Weights of a small transformer language model: attention and MLP in parallel.
Each number is 500 + 40 x the weight over its row's rms, rounded and kept within 0 to 999. Layers, rows and columns count from 0. Numbers have three digits each. The size before them is the row's rms in percent of the matrix's.

# layer 8 MLP up, 1024x256, rms 0.15, rows 242-348, columns 0-63
099:505447510487526520531443437467498461524517514554500442542475459494554547458447494547461480509520577482518473523537417407565550530493460535515551514542525532407468485440444505489538532448502447
097:510464453467468485542507474453538390507450538531520453467509538546549526501532499515439498452537489597524522525500577493585446508479431476565551484506437501428455488504577565487482520503421501
097:476468488483457404525450509538464468501549514508561480504554494507513565510551585558491443470466462422506525506492457498540542527453504466410444527480465511493486499464509464449466474473453515
099:464471525477546524518505517511504598533506492457569461506467547477510557481451469499495464432575512470500489468502472499440527474493455498517520552549545566491558522464487499504591507473516476
096:565499488509464451587582471493491523491505482491508472517454540532491495419497509465493522515473509435522538568507499539539441462426540478545525422495443476512465543553519464464529471503528554
112:506479492465461508517492561536526522492507391444509460508423481494483556531504501532467484535479505462499413513548516573422449433481470535512473484466534436534478469479469562506446378511559521
102:511492494546533539523493455543496568536519516522510438521468558532503484526515538474482513528550515465506481427525466451481486443432488447519529445503428452509472499537456450432501553472458518
102:451449474468458497472519432582498510502514549492534474502483455513487484508581447488515484469446438403547471443509466543583494462508482528523464539557529576477497493474486498484457480452493505
110:454436441511505553532593569520540521502523485580502510483460468528504519536396581507479500480429541517480451499480434486464484433543517516469526503521513531458563515488448453506518447443541550
094:477509456539532477495478449583525547543513496499539536536422522505568497493434543525495546479563519487463450550477476536467488528533535534466468525461538541495435465509486455477506508526519523
106:517462530429498483481456462496564549490462484514558525494513583506534437502435491551507560420463555525443491493450530488511481536474517450574445501486479499484504529471448491577572514475509455
084:566483526542451520457493510510506524511481492548487442478506507517470532517518531515624505543475482524472524518565462510452493409502469437485523516478544467467487491451573545540544491507508594
109:535432517492447544483472539477566518507513502501539497581521537509493459525545480480494521522454527574509482471441366535443556525476570424394605521468460527483466531470498549558486513519523506
094:512503514540502536518540514525476553506497568537566523515462527471406503575489516448504474523451517433549487437527453545548500519434437528536448489584492469519431496487461541506437429550541512
099:472501508475495459519540515510492465520422454505548502510419531530542496503517594473490499504465571528489508457440539427515557506493416498528485556467514423547513496560460478475480460422442487
100:419410532579462522541494478466582429517540487464498426484466465450494518474578546469404454475556433526518497605437504525514593445474524532475471421467527452489445557545487516432437508527509514
110:499564544557463467483503559450466470498443399467495502593426498486424485475501392483502499490510509457487436505467559496552528429472435538536583451549527484499489529446489508468551512512530500
099:411477486502491534476537518532499552495474471492401494485451497527410475457501533496486524442495479521490484461511540495438466483570575513494502542501455515561531569491481472583462519530526486
105:484483506477435449539536526488466541513408489524510519462418525570530552506457398443487591569504490556503515462462584565515419487505521501488521444514497451425558541553517512537502433489478525
107:555521553549472519542554529530546478466547536490449478407511504424480463557448531589480530467586483509574457499438518542515496456542501531535474552500484502535525444493546469468559504526537501
106:415462454533562478455531583531449527486587550550472471560591463499484564474509537516451507521535515448482511535521415500490519471513501480547548517502455537476557544457510489517499499488495563
103:475481515497539412462499475514525531420513488446533427403462576499459492525549449548505511518422532562471451485474534553490506535466532526516476501465522485567425501523537476512468457468534502
109:410518542560472501461510527560504520485534513478474417443490512503552490521483460544526452453564437606498565577498561478557509482485492478543513465487519545448541520499519541476472507510509515
099:569528493471478511537518461457514475439503444521491481535557542511547508490515545551492502524455542476551540505449542453524592448506480543498553473453492490513492463508476564516522538507516484
106:482490500475475506532462480491465532469428462454557519525447492486545528478503502484480514561528467504506461503524518620513606484436515498478524495483500422448521555503500502524463450477480476
101:479497488486565586504504445451520502452539572583488574451453535486527451482555448555529433517514511447503506489531474500484524501458499472473492453505461559485528533556410513485462495519503560
081:417536510489440572523499527520563502513445526506502478511505464482499521540588504439482482469482568513549474480503460489513518575520538435506487505553532479455562465493524509455437446558549538
082:484471553499527518604564518516530533557419487596507515512489457506524498496517452476471412528462481441471526559497540521567507490473511487496532465605425544424497497469478476494514503473496482
107:548517463464546467497547577523544581539521500507476512516482527499539475497589482466488564481526475490550476538400471540446501507500527406489524512460474516528487521537603523516549493508513489
087:584537492495585523533431447474486540466476499522476428423520509503518489531535524462562498437488470541532509549514454555488588560498440479559538541540552390473518465519589425508485542530465428
107:600508465575500519470561535559490501503472448512534477512507547509501490488455498421543481521398461535510495505487560550529563443420488484512526545498484442500442498517567441536474494475497482
097:539500457421431446487483538577475486548467499508489434451492469519522504482576537529530485588500379522460480457530485518508565455610519556475479402484517476484475455558519498455492582504561482
109:459520581423470503529522533507526501465518462467497472514505497457492497539536504498502480447511476454508526564504592499523528461465478489482497514537476516486457532460509525510531533450387454
102:433442456498505571527474509505516550453582502503506545496441491521533520585491451459512511520473422446479487522461592462510479518467506524439536513491538568500447531505498547451526507495568510
108:526520433518389491484479549527450453536487486472499441535502589477568490482532475546414517491505530433512565570465491511466528474478401524485512520525589467558540505423509508590604521423507530
104:499466549511555492441517527456533487555504456513515568544520472508471442541468565537442531579515477473463509607514493510463519482471456499522551435499516439476448512612487479454494452530477501
097:450452534480551559484451506483484520544532450550546508548460502535533471505492518490506495442455475480470584392537509477546583485556478511528518407504410462511527514502586543567515544548474478
099:465540492539492443502488453511527573516503439483461491553540453503538494485527500552462555425548582506424439591571511442521467420483493466519477534463578480533580546553459576462536484482468508
105:470555453447507427478524446560511578505460485513509485513546571487501501524483517477432581451510575452541495542471541583498515418433465476448520486479536520504488444464488439501465463460529457
084:477548443503475560544456530544521509474509494541492511449425525499445544524510583475523464487496498555521497530532477539476472559532516512507463471475488448390537490539506476493495486400498521
098:478513474481528502492491533549552463511407465525502529530406439489548541481494557519537533519524462480474551476509481429472535535442512417510554485440475543436540535501500420498449502458545537
108:518508503501519493508566551501528484515482551531501435520494547444567510494577506551455517538438419531475562527529535539529514514509453493453526533433505451463542466438460494570487568435430431
108:494439458552524504535447464457450486512631503460478532430502501530542545487481559472556579547585484461499501564499456501532529451436569546521470560485512529504530452489549492463545529465519520
100:501488504564521563562440496539465479563470427475525533563497504492468569490477483487516450522435459600435445475534439532508528501504518476481500553561522459481526462535441549494491534525481519
097:535568543456533487524421500509494570486485438538538468528552454430551479465442513549560491490494554516361455559519446500544537490513472474513506516461449487496454506472455485478476513430539491
095:507551456562520473482470441449487504486479449508489493502560530464476515527454476481557430457446445509474474518447454486525460477445514481544466576468458502584490508516540576474480528493494468
096:483440508503564462508491499502450521520507531486490547474517609415500557460519504537476570550504454530473521462558545511502548479449472478497460475510516494528422498398496427488528462527479528
097:535522423483528506480504530529497531509501501534461473553520458548432558502455549518475516610542481596517482525473518545459489493546524535420522414482490543491497505520497543418493474456557459
100:521494423539547487544490477536547502557499449485433522574497537469473470477573480534442504506522495581595520443513439530504518513527430527475457452598539435557478539508503503618426461543474504
104:510522567514471526497587503505490512533491470569549569470438443524508458436469492468495504461500534445478448539462549539508379501493500536541577427466468543448537506465467518508476504549486497
083:569503474491551461522471460557449570543508494513469598519497497446423487464464473505536538471512475486415449580497531526594503536409586570482554562483505496504539471498475503402467556402488516
096:525463493502505498510516531465500521510368487549488476509434519464475555525454511451499431505574477499526494445507598511501538477561388498485526464443484477546508492479420532474549469528517482
101:518471541477467527525485541467489573584563470549449454519495427466531490507477530537522487473484583588493462529487481538467486514408493485477449504499560498538454470532504520455512507503518557
111:534507490548523491514528527497529533509396545503446436574548511459506527568516472447428488473532553532480495472464457518508515474508485553496489562521538497522528431534497545543575541515473449
090:439566452510475493494468492551485498525521468480508529551463489432500480443493491499599565523543488514445531514470499469541470491453504537492457498476517432522517484487502540577510508508490459
105:472483596468455558444482523480529500465546498515480496467569508530464553539522572541411431477417475515478513486518489513501432476499534476500483533459506461436486538450529508473490534494523486
098:438507584518478461482493491461456464556559473519478512569467487515511532502463430586473531478451533473550556539494496495578556449487540480468557543497476507466500523496525467475488492451472492
109:479472439496465544511450481551530510511447505515490520537485408464517485520515439480494479512543503509514512475506513508482536492533565513528523447525465511462462519498524469507470518529488526
104:480549475487533507543484539631468490531575468518480540416482462525482502481458474546498471461516483514483538498527564525378493447521493508549494461468454453510544493494473470459538519499489519
099:500432447590446507473515501511510481495524519499491526465509552518460509472519453513488509525477474470473511535506434496485426469461550513453496473563508476499387559508426542460557414497502511
110:489463481535557531455584438467473482531574509510530439501460521528505546470461503470457465458485495463517481525524531532570566507448432489524491469498573474577488498483526448503496446567523552
090:450564536481531538594435559477554511470468497481470516551434524520566486547499498560500440462514544496465531489479492463469488522516520529451598527510510459458466520511509536476467528468520501
117:515495525493453532477531507442455498497461458518499495551546527513546530506514588422533542495525469514503517475485598518468557534494458471505597457549498472466467487535498547493387485461504492
100:465481465509490500550516534486553494416485478485514564516524501496478544546518459500505428452401475453489475564490498510465416419581506435471509504503480490553449515553535551485455591454495477
103:478509453498465527468470512562443539463553505564475531524509482506519523459526547465436436533491551496465479492457509454434509491473456529519560460470509544484505429512561552528503484473524409
108:489500598480487528503567571497399509503452542522537522494510496529455472540505540489502498547494505465463471490459364441461518465535576520459524470532543531392514479444531544487469544467520535
097:509501509492456480414556494495471553522522497521529560494542471484506484452489454497521436469513510499491467450491449460514585510445540513446531632491493559463512504443467535404483440512538480
097:534421498516496539497437461472524532556523511540458529501471471502467502540500490599479444478431482553431519530480449488495462545446470483481494557514524570487461488475476453465497461495501489
099:523458483464530459429569447550535512499544517556492516420494552525472487519527490492446543520483408502458641532506463474486468475525508487474477464556515510547477553467417483514497533489472484
105:452409520544546487436528486488430481519543542523496459487508517459471537524451482500482519465541445443522518477511529529524481515548492480446497485517486491474535509474506471504552517517476588
098:487517540487400554551599546454456555458487494537470534516512452508508482510494541563533563422543497547541499441470533525511531511508469475443565542517473557483534472481629512509482485502501437
104:403510495531474516468423472559539477463436499507504449469490488542516469466413494547517458497450502479465470535496573502488412531536474576454541502491512488491498597513473511554440486507504483
099:487529512553515451480412518564441517518510489501469468509540542454503516556530426500526459573454437592479455524559465582516511461465540519522476591493511542466525461455442469499480489523511524
100:504488497581505562547518470466463400453544593515536554478530475510531499482470510521551596475561522471518511512491470489548536493519544495485465457511541504454459495447439474469433533523505479
107:418539479504474496435561491486448465545500515542433513502406488493471436487524487458473550477436498484459493562531550523574527500469521500512527484516512513491484459386417499467502544509491485
102:455510538506507566521435426443486503471464476505450492493476491541486478461488496579412546437515525458493445472525458512450474495485485510469588580533446446489476540468520411499513491543504498
105:488578442501493434484536510470545455404569509517438467506464516520489464558489532500457519489520433480529423465519454593558563456442581544507498500574516526503591465431500477512494500529502558
102:483481569439554446553472498532507508591484466515451467558485578634533463504494538472526543510411463485500491477456488543510455464506482438516466524506519484525489505488595511586445489462460445
089:477516598508506499469512561441550560510480443536474563466503444472494434508450519488459525494493491487490491513467545532537496566500487539478527487505415485388504510470527470455552528461523550
106:468489420546489469500535528460567509544538492574580481421539500483441525442528540517478499439539497528537460438488605512449489509527492456522572528489495444460458476498502489463504528455469522
108:511518505498504464474476491521479513536467516477522491473485478495566480484492475523536520455416531426449481486456531461548554497520463467511481384526529524481563490478509527523480522506449468
089:431489516532526490488467490578593496464406521562511510515538544480500442495387475437467528475436521512434486531431454443493547517490489472447467518520525444566462447502488484526511443464633519
100:467483460552549587406494515525486515565469531524478523470494555553487433598457502547484489487461453497466546544446416451530536418462507461462462530481537532527540470508438476518468479525514497
101:505488460536498502549475453600538485501522492493469492531434559541512411534488515505486454522526451542469494493422548494470470435523529564490514491490558438559567491494548499553500446455505471
096:498508477490589443486474502479516486530577521457513501528460482396492461468552563537483535507501587485468500548453524468550492473518507551479520503438542500466467477532454484517541557480454462
108:460457470514509508492510524476490559503566395505465534547478496430479510488506589418498481559455469435478490435521475464528473574508467508477433477515471502434515519425532472477501521523496467
101:482522465534367433470511409573448510535452471559505545479426533501507489493488492551521487543528535464492528497498485500474529526479475512473521459487511543501448497502505492489458528471486483
104:554555494540486487493590505495473521491496478411411451561476463488550484453524498440474580536501548449503474531522462460478568516476489455541477486454547518598463496476542531488530488535458435
086:606539484467546516454490482540476452541541452542538455451499482543494506490636465480462505511495526521568425512480485499533480478501522534490618473540476532508432543505484528464557488507460495
106:571506511533494519424487438527572487478508489485403531463478466536551429555584453544462515498561531468531533585545477525506520424529455480513558546501529505508484490459434440520516537638418502
105:558469506514483542491533497485513413508571457550496473477503464512537508529505530510502496432530543558491519529502572528474491465491501463478504535496498509492495423510470455496525439453519512
105:457492543506437491393517524492505490543527551519506440541379470480584492470465498465593536519500506502440503445512519495484496479450580482498533541445476530521483489550495529513499473546453460
093:496433518512526521490521495502457530514559487548561525544502479436522604525512504516494497459538459471546521488510458493426443517488443504504572541443528380554549477476462513462520469429510440
098:442443455580536523456430478485479614612521511488477505440474486552519538515489483504409489528437475518506535466489554534382470481467592543442535414549496507529499518518524502470451500538515472
110:527513480497529551486452502487529547522490443559508464466495535477556531483495483495535467468524439452487503584478504512498453515507456550530500539512455468516454473507486501526496478487427469
097:469504435586503479517464451490457543603459574483499497478535507571457553470533463518527592500595502436481499527543538517506546474482483499518477505509519480493488491514536544477483516450472522
087:439473489486471516506496442409528482527567514535564538442449469510475522525512501438527538514544518490491537475446549544552480478430536497525504480512489468488573493539498523523515469549439538
104:425490529472568480472557455529484525551484447486526460480533509460541526490563532488449567473550547506440514472561571499502495504535449482490476454473484519507511409434487554463530562516520502
092:447450481455554526500571466470507496523467557501508545550448549510476509451572459495438568499450511628488538488500584479512576557493526441503462506525545504468460448510490503500442522431635514
104:502493473462523558481504486464484555456481452555578526460477538504548540497454502527484413508552533491504498517493521464480466526570508484478498466520472489566559477451513519486513582549535491
097:545518518492494524515532485502487559499504528526486471482540526507596504497477511433528491450496481455532515441487478525441545523511430539451520547470501561508463526517487495500477436445467540
102:520523493480477535472556475507478500453506462514435519515493493528480449478541488482513581495516540484445566546482481472463494469476526519489494548487458482572425495457564457479550460533427475
107:544560496508473575520434505539475523461521507527504462532475424544501460413454504444480542434501494509564470514550510498538565529509490551560509487533521492441499454479438526534558536515482462
107:441459523471466466497573520560515526525564463467546436529484486539540534505470463535470579500501476479468536481433538456442534489496465528503496494476542520548541445533528463465480483515456545
098:545526516533547426370458452492454522562530531438423569477452520477528532423497489566455511472486489511519569522485505565483498523526501544448497426484488534504506425450509455509490494386403522
103:509501550470524536460527486512420543547497575519479412483508488499566476549408525499536418496536532536469467473518529491533527407494460507504456532543477434453546520479441514479538526519452465
098:439514432543592553466467476481502533447495480528490470517461553455537504511489532432563487491517561538612518507491516492511502553466474434558524480505488432465448417441466479554515485500493466
# layer 8 MLP down (transposed), 1024x256, rms 0.156, rows 242-348, columns 0-63
096:506512533581458502513511454512488603571432502497571466477487534530483502504484504531476496444458447552552491445459562519544490474518492429384422554512462532523489465552560507411507461543541444
104:465545491480534519402543503495551479503510454562445488562544441476439529502527506532577509536510531538514491504455546468500494504509490461574505451530535533503534455489479501500443549538497502
097:493498543536472393500513496573513439500501492522507464541542447500566454528460461540543418518444470495559466463591557486473452506532494491447490490500505521501531496454530556449508494539547430
095:425557473512500542463533524466458488497495477565489526462521514494520489542483555487467556465525507501563492557487504529520509580477562536575574484586523480469518519516500528499435378520544575
098:422526529462486470503487480562508484496489534540553553453515464523546490536513524459513428503410588492482534483553480413495509494524499473473526507495562479458485464444496527453434450559560530
122:479515498495563552434379472584601431527465512503518469526429557491489494467504502499527521537499526511518492501454530493507451479538456486448503558512546510457473529522456528515459510506474524
108:483499527439479511508482531498537553481478491508543535501585509456447530495481453530429511482483518498460517480534523527518475486466461516531557556518514520496440501495532491539431475509493513
109:438570504553573436499495550585516519526496487563523507477553491543486514558495551431438530473458485451473427532521463518529458496536453521510498509454538523516510446571562492575484468469472521
096:533529475432573465469503525521493492501477559509496538505549508526526490461486526498474511488509549466424486484454440554527522495514506527521477469547496532453461472516565513451539554478518512
101:532505553539545505511424516531513500452438488473510468449461526498460510523472438462464510504466545455564482501511523524553519443523437553562546448473527510538525518507486574512518432456470460
100:483468531404487478482557438454544448476533473479523558490490439429527508510518496540497495490477470470497504564517495494512486449528441538545484576493459401461472516469563490487519551464528547
071:418457472517482558453448479484533479514467476520456492491521548543532474441487440564518466543482532430545486399531518494561465604539556449511509475492507536590539444465444458477530488502479534
102:509485504512539519477520512542510518511499473444447529486529570516554500453495481516446553550597494479542527576522554467504477485486593544549513510551501529468517459582529466448493547517474496
096:469526489502403469456457565519508416519465529495456501488508535484494480472568515520518467432527454494487494507470478508488531531566486457457429502556491496438484588450550540496524479491471527
106:546490476484525543480484507511443556521491497514527446519493541532556550512506500432430558500501510469519464493495476461539514437484524543463491502573499510460515509496549494429470485574487539
099:431481478469560507542619414451472426450479573564520514460505518480490513530440479444457438475495518455481532483559459472525502492461482517510474510487525572604537550458454553529520457471477497
113:449509453534467496517478507475512514438450506515488496461519442488618538570572488492570488460448483507450476587494453509542420498569495429424543554544531463509468483449529521413553479511466548
098:430500412545494479515466521448485434443524549516417554512472551524546502506490555539532471569519493500494537448489560501495537422534472459476539457546502490506489479494540480489494482455627512
102:465530502502454535501495511482412506469508507533576420497521444513437465531497458499533481512428498471477529458517445534504459492380518493488489505519488557444513506506479484528472480532520516
107:560564524473487495514512506487519503492477566509482501442560513456549421522512441396540464493483497529510514523503495558539504529519518487560528512508486521479546462464536477535479527472510476
107:518480534511546452568485410542495521560499476510536558456488527526453553522567462518507549482457407470467503537528522507512532502496543538549448501446494507388462464478491519473535494567445505
109:511538546533485448566497501562500488520465504529491483449414432423487547498490490481505515504514495468479474414462422542429520515446589475518483444499435564477469543476434541457504498526504557
106:519446504482459498537500499502551438493533409438490461476530482506473572497468431592510510450476512438502479540516539540518536501523429520475562521455493464441559543542533462554534489467522501
103:499540535410457542458458433529484455473525541556443487518440504489538497521536520519487501435508471508491539397489536438505569496474560455476516565522502514486486465518500543474515494556489488
105:592529549412490466534517535450527527540594477418494605463502530450496464479429584503480561500543513548566499430484553418520473469507500483457490487461539478561471541515526477538444484423551481
094:460516512491455456550498487520443495466459514468531465519487563437460516509447593484559513507414512511535449545495522528553495506497489477468487552533512559497441428487542574467577419566431525
082:465479464497570457432476491462489524498502524488517421461494522505507468503484541517518478534496495507497487521565492522456453481415502500496524462518519507589528507456498484528610458527550493
075:448440506540514509378493503556494532517517510500482505506516548515481501439516509543602557503518496479487506494532504530506501603502431512554530506501500520594540494472463526528519571509516461
110:443495546493512415498487500566505471452512538560421491487498478531487520507545469489517490552398501527521493565483488473470454445561504445465466537476461509487536491568496542420491373534557512
096:512551479534402552481519540481443482456554506513459552498554480435520509464506482473483431479555494482553477457417450500481476535513510488470526421552532523471471505603553563475505539515527574
105:523493564572504526485502479528486495500528481489466518456448425492489554474482480486518471496431493483549522535546503550536562484436532466571565419507528471479519506519544485523494466457495483
099:476496534504495529421485530526455482507515511528438495502532516551462554525500501412482497489506533515460502509509496519544499503537509550509460471502464473570488468520437437479492572520551500
108:510536526452451459532474466484522519500525408518483454534544427348455546537518464526502454456563527529512492473504519485449539505511517509476445409477503568471467532425448493505422510504547505
097:465467411521522454510495540546548462515457483491443466386517474451547526496401501464463480496466486521447536479469497496519526526581500489504512518469493512467563530478507509501453419512532454
104:495373562512491518500522554434437517500555377458549476433495536482508539521424501534505536492603500485502443564441502499481518537487482498504483569488520516485485450501536510581464511491560498
106:434489485524430505564556444475489445558455447477446525461483477544533569506463514479484485510566476504503453507550572511468457497476477488505517538487527515486485507517494479504495423456478463
099:493534514527524528466480392536577553494451525493530539525498509606466490547476522517537487530458479530476453402497506505528472535471460484488435473536452461492486492456524411496515526461522459
103:470524439536472407520480559531452487508436572501540499507458566478536538464514504478443461502504530557465542501440478538561478559559469513559465544441480481505511489408535549560503615519501508
103:475532530512479446531585537493519476426493449540481494467485484469518493505458503466530478499554511543509467475366530520519530501496495483493505467473525552487495492485609441535537492446510439
085:499508545461517461485495537459544506543431501477501502508598514448480491464481472612461487522486444514495540455562499424508461437528504450501576556433561549498554513467522538496492521490534501
093:474527529519442509506466483437546528490512425518450536502474585521494412544458480532497530465497494522514471517477570491504466504519516537420523511458464530530500520588474556426549515491523596
105:448475525485482487600452423473488486524483494508553544473436502449529485529512507522402484453508466459495475477496501468485415553513529432488516495501518423526474480504472438523510529483455507
105:502534570533555519458430544465476560473477499498619512523520497576468452551498541486532484456459440547493495522434409468484466459502458490492527440472499532417497567528474536534479507477509508
102:458507475442493500507585463497490533561489498532542510467484504524495525516453484561483543455492490459568473571524507544489500480496495492532472463506532476447537489501539508490404449507489478
101:500486508534507517449480474474520473513516548505554485490505521575566555570434574518384535523492531486518513471467519486471527514570553509522506521516420488525473539458464464528537502590525535
099:510513542463449517522515428493572513562516545515530492508516475503507495476551397528402513474548512482537562543474511544490447474535466547508527536569495490470397564465462496521576531497464565
097:498537514467398483520481433490551466428486535483474456454540508501440470491498429493504498506492513497489522558527454538519504512493470458492445518459545509481493562523478476519469504501510497
104:511521553527423538519517461500498548584456551490580549554443453532485466495449550567507517480470541481433389495476552477474491580552494572532463522483504471511509495514565479469518504494533441
094:457498514492571509594509499448484471482518539466557452430435439532504510511544471536476526474498482486488510462512515466594551490503480318494511491447441447422523512498514549481508489518516520
099:521472513544530548504532505458440469467509478444564459464425445488427515594500506463495413480512483538502527488514501487575509455445515561486532496537472546501436476581497481488484591545547533
087:517537447502498526508498450462491471500403538520511558485451512536522468478476534470472505445444527510452499520451516513513419496534547463569487520511531510480497503505481493490504474549570535
089:509583542506485564499534542416489499537472493458569489523501564456524476508526554413455516504553425499554460532522500462580464545511481545535481483505520573479421469516534493486448511555515580
097:463553489512431483571475468479464522365514456451451429490507527465554508439580452437511468530468502410464551472517531447461455507476504475510468474521518501474513498554574546465544528519499493
102:569516470558458534514555493445562524477494525482497491553545508530494482566495505430490548474447500496551452460495578473535512532484542522564512493535384503538528535471498469474482523580513444
093:560511497575426595449492425511543521505482476514515480489531512463515490563456529484491515478508577488528547504517482480548551554544506558510475504436508543468526455548503441516521461486407554
106:510544470551482548457556476453496438541528518530454435558473464573545496527550474558425486498526516477525487565524418602545541497517451572539589465461502460487466481500484483535460563456512497
098:550519524475525498476491461454489519483515524507516439494426492534429444575474506543528450520509472561489423485646566498463468523517493505564499520447520514485496469434469474469528447477584484
106:460514459475457493523485556469405491539485579578482565463522545482478551474604459551464486513495538431502597475516523530566518508482467428461458472489511502508516479460517446491482500495459519
103:575547504547503504543462422459510534457575522559470550496479512545547564440500541473512516532464415486501431482501464495508513550528457554522544477483543448518530465491545404511516416507432531
101:533608472472434414531527463541482498481456549460514522484521469492531475427464518510499487493489490513517487438484473532530514466432473519559419531516516562559566532461481512484529508506519568
106:471517493481510456457464499512515511545492474513430481552522490502530523515518499526509493429433428567500427579505427630480479469447558536484496493481548458453430519473494537503527461489473530
093:539487497468463494488517497499477533536484504495467486457556500480497532393485507497455536542489514473465449596486537446465450516458514518505551498538485618513493518462490476521546471599542465
113:541521513458521519580474556491500490477530501445490557493507509519527496506522526521517527538465508528427518480555506481503480437527473467515436521546526395445511432554455455468618521522490492
116:440528539495499518525490452525542532552583518542526544545527490517449495541545464480458404615488433483438502565492564448500468439470506520523508452463467517521435519496430494474516577519512503
105:511490527462524625461544512536515532542462534476439495523535464437461500487463500554504464510440497439479436465513437473441511498429509441437493536539467482482490496455597453528524537519487493
108:520517528446507477539498510506512486498503480557498504513521391432479439454495500487514502386561560558511496441566508465471453500523496515461547515520475487469532469489495519490493514425471453
107:478512511549446449536460494421510557506471475542570506474525528470477454416513449554462484466560471459531518494459415577507466511485534488471431452543468591500530533543570471512498548537546482
097:513530528490484456518465417571478562532479472508468483521406461476572512494471479465484506465509442512578420558484565549578542505452462522479508486490456505523576397499472554493556517561493515
107:448430495509514536580485531549485554470448526505456551602494514517485521545500581471451535500534474466509477523525540449466526552445529513496523496524446456428443445503515536488538583527463551
096:556462504417483477524512521481479514522424471480486486472482489426505514528520454482559509506510558479514479493508427524467528439546487579492517481486398473528518494482494505527480526529563488
103:477483555468569531533509506432455483577496494465495498435475520497503430531473481509490462455491497462575512447516494439545486553436527480491431505524484468405473555432445471495492417564455482
099:505478512537503515541448553475455509477488501558536455488520466537504508543406504454432494516524544539472476505575536525495516602566480498522490473503527472509438532487459578511521502506452534
101:517529446551504542473507455511579500557499495531365566477462475517521571504478484481527479495491470511511504508525497488446492508526553540386483502426551525543425464488518479451559565518536538
105:493509497443462431451568482560490510427419506514539407442543537499488519554498522510525437536538457458484473517498482540432498509487521502512533474503436491548532535491511513547514454534522445
111:497613492505473474466450445463555578477513495519554466555512530529454538463467539427463512467476489557554531532486550513530470435469534511488439550444519555487475449402505433549458514542538435
112:500467459584487500515463560544541470479565552512464537506491547490525500478555429511413541439413527447551462439504475547525460474478481537482485467558484475490503512467538513485463457482538409
102:506407477513396478527497535551438544525442490537575515558531458423445576479582518551529559533519496487443546574498442481443483513534462467520534495466502464549470448469560519420498470469481495
103:433519465461465531490578517521541517464493498542505500489538543518441476469430496564470520427449490458484524487494490487470538353489510454500494513577512509507448513506464503468485498460511515
101:475561462476467465479494497545466570547469479562441566552605571552500507596553527491504405490452479531512483507474526500479444513522460457551504532577474572503504477505512524519468495514476445
104:506493486536505456462542462513535523490465501478540446497507493541506423464506470448503469451544499554513479491505432489498469491470513500535528525560487491457546461515482470501536535476501398
109:516555481402572496471408483518512480542513467479452531546508559565561473464528468534445513445458487472480475491519524461525544470448409523487469532532561498539527458502477553534493598538420476
099:546466464503468434498508519485499449499612449456521514464454495529492539453537470577505528605511523518490502572513541540531502586519428569521499462387575502572510509528506484542496557491439538
101:468523510402503465581482505490494538510545493474516470446480507539540491454456481431483478470531511471519495524511502459531467517529409499562586480487490469480488499440442526446510474515525520
102:442512487504476564463534473516526477479505500466462510459437471479474443565574555473580562511470506457488535485486454488526501579487565429421553510434514552487510475502487560442529462528528427
094:479492550488492514528514447565465475466494489481511567460530465505604491554459487556425479442485474438547562550524516482459493492475449496539510478470448509452493448492439507536451541480513559
105:497452502515507435498502518532452515550469533550472436503476471530569510551488507518543483488446508461517483558491475494543502474433496489454494488519481526487493549448459513538496447500589527
100:509506449525401433487534557513494506454552501547499504509487505469496427455486464438551488552465566501415542488452403489475513494465456459479454567493500459537489519562501480508524494501569503
109:446500497495540510604466440483455506479504536486535583527473514583438484533460560497462536464501483463512487568522544421505469457485533516579486461493535520452452529498532517528446536514492457
085:516589534505469467503483586493523570470508489565500470573514648453557548450438458488429552542575547509450530426530542499479521475406542460515493500578539479511480445506523555501436494478473565
106:517423518475485471463468490539587594544499513478491485492503562458537492588526529480592489576476506434451534498494473524470487488457560449550455471443503484477483581523490527514526574517515459
103:467556506510600493537462568515478414487452465433512513479488514609466585502446470533510445427484492469448457423504531457553467496524499527461534473539549470520430547569495497507478497533440483
102:463528473529446495492533463450472499549529530476472422501472492523496486516530494526513517511466448494596431472494538484559492514621471497433410485554514496524481504501521462511489522559489498
091:481576509505498477553537493497460423553518442509431431403531498486551434458412487479530499537470479530526481517558527448548552497462518475436479512514493561500434532481521444532515485421472490
096:468504507473541482528482507447487524452473501545491523496475499507465548580573482534458520472538539451505486439511461518529590507463521409536518515513454521452608466591527575496546593543496443
103:568506528465527539508483494465501472463507529586459477418494527517514446518475429485583566440486514507475475562530451515504476508461459544502503497542489490417482556531448451619532536522534502
103:513514436476554509506549493478519464493477472508414434532556479539539445507551454485501460417465507471521548510532463480493548504555502441521454457577488512494528534400497512464550522441527465
093:594474508486503528493458534536509488509476479590446564470514508534579436471546500510519507473514485519464483491527552505528498570580469513483479515532555556565491497521474520467506556506525477
099:497460529546464526489494519512506436453512534469557439487482502438466530506471544436507501516508391451426533469452480492481501432546462533537499502527465485417481511440504524538444507504516512
096:478508484483525512482475493463533571549446504446432559511497492476528505451491535459458502455588504506547481475534509541457497467458437468609507468505471479547569516481486463421508432456504439
100:430479537553534485458519549527503463518564555371441489563429482579537499579508478421531635552577531522483502454552516483470503515501521596467444469523450592427512536502500499516469491490424506
097:441486441554479442476505490509511484498511505586477428507507473517471511511495510576472491564470491555441504466530545480515540539475477486512460426509463496491492539515509482499500536409530539
103:475559605505531480438467542515465504423440535482458433437544548507529555533442494537483546495525482528548482525439552499478482483404503496543518529515414570497533488504469499462443489448506485
116:438510494500507527459490512502515483451488476522469523482532523455534505483529454526459411455489483558466496479461467487506476507464522436481509563548498510528431497566512514583512497466546472
106:577453487547473514452488488458525602461563533490483503500541424458546463542493489461498505435537413519492498488419544480489510546523497499508539548479530489531464533474557510431572456527491426
094:513538548541489519482530487470446541563521481471472485559511430558490503531510551456476440449509492465506534490463541447507528405504501510528518497466480501536501459493567515439455518510515465
104:499510506482528508551507507495490500475514474457522567501470460531418495464400507448520499489463486544549600494487506455497477461516548452474480459459554440476512490443530490451476504494511455
095:565432517489523479512515494598458528532480601526474502490494482522479463460470483471450521514567449470505554507485569406471506478515485535538587503524514487524521593563557480573491501466430491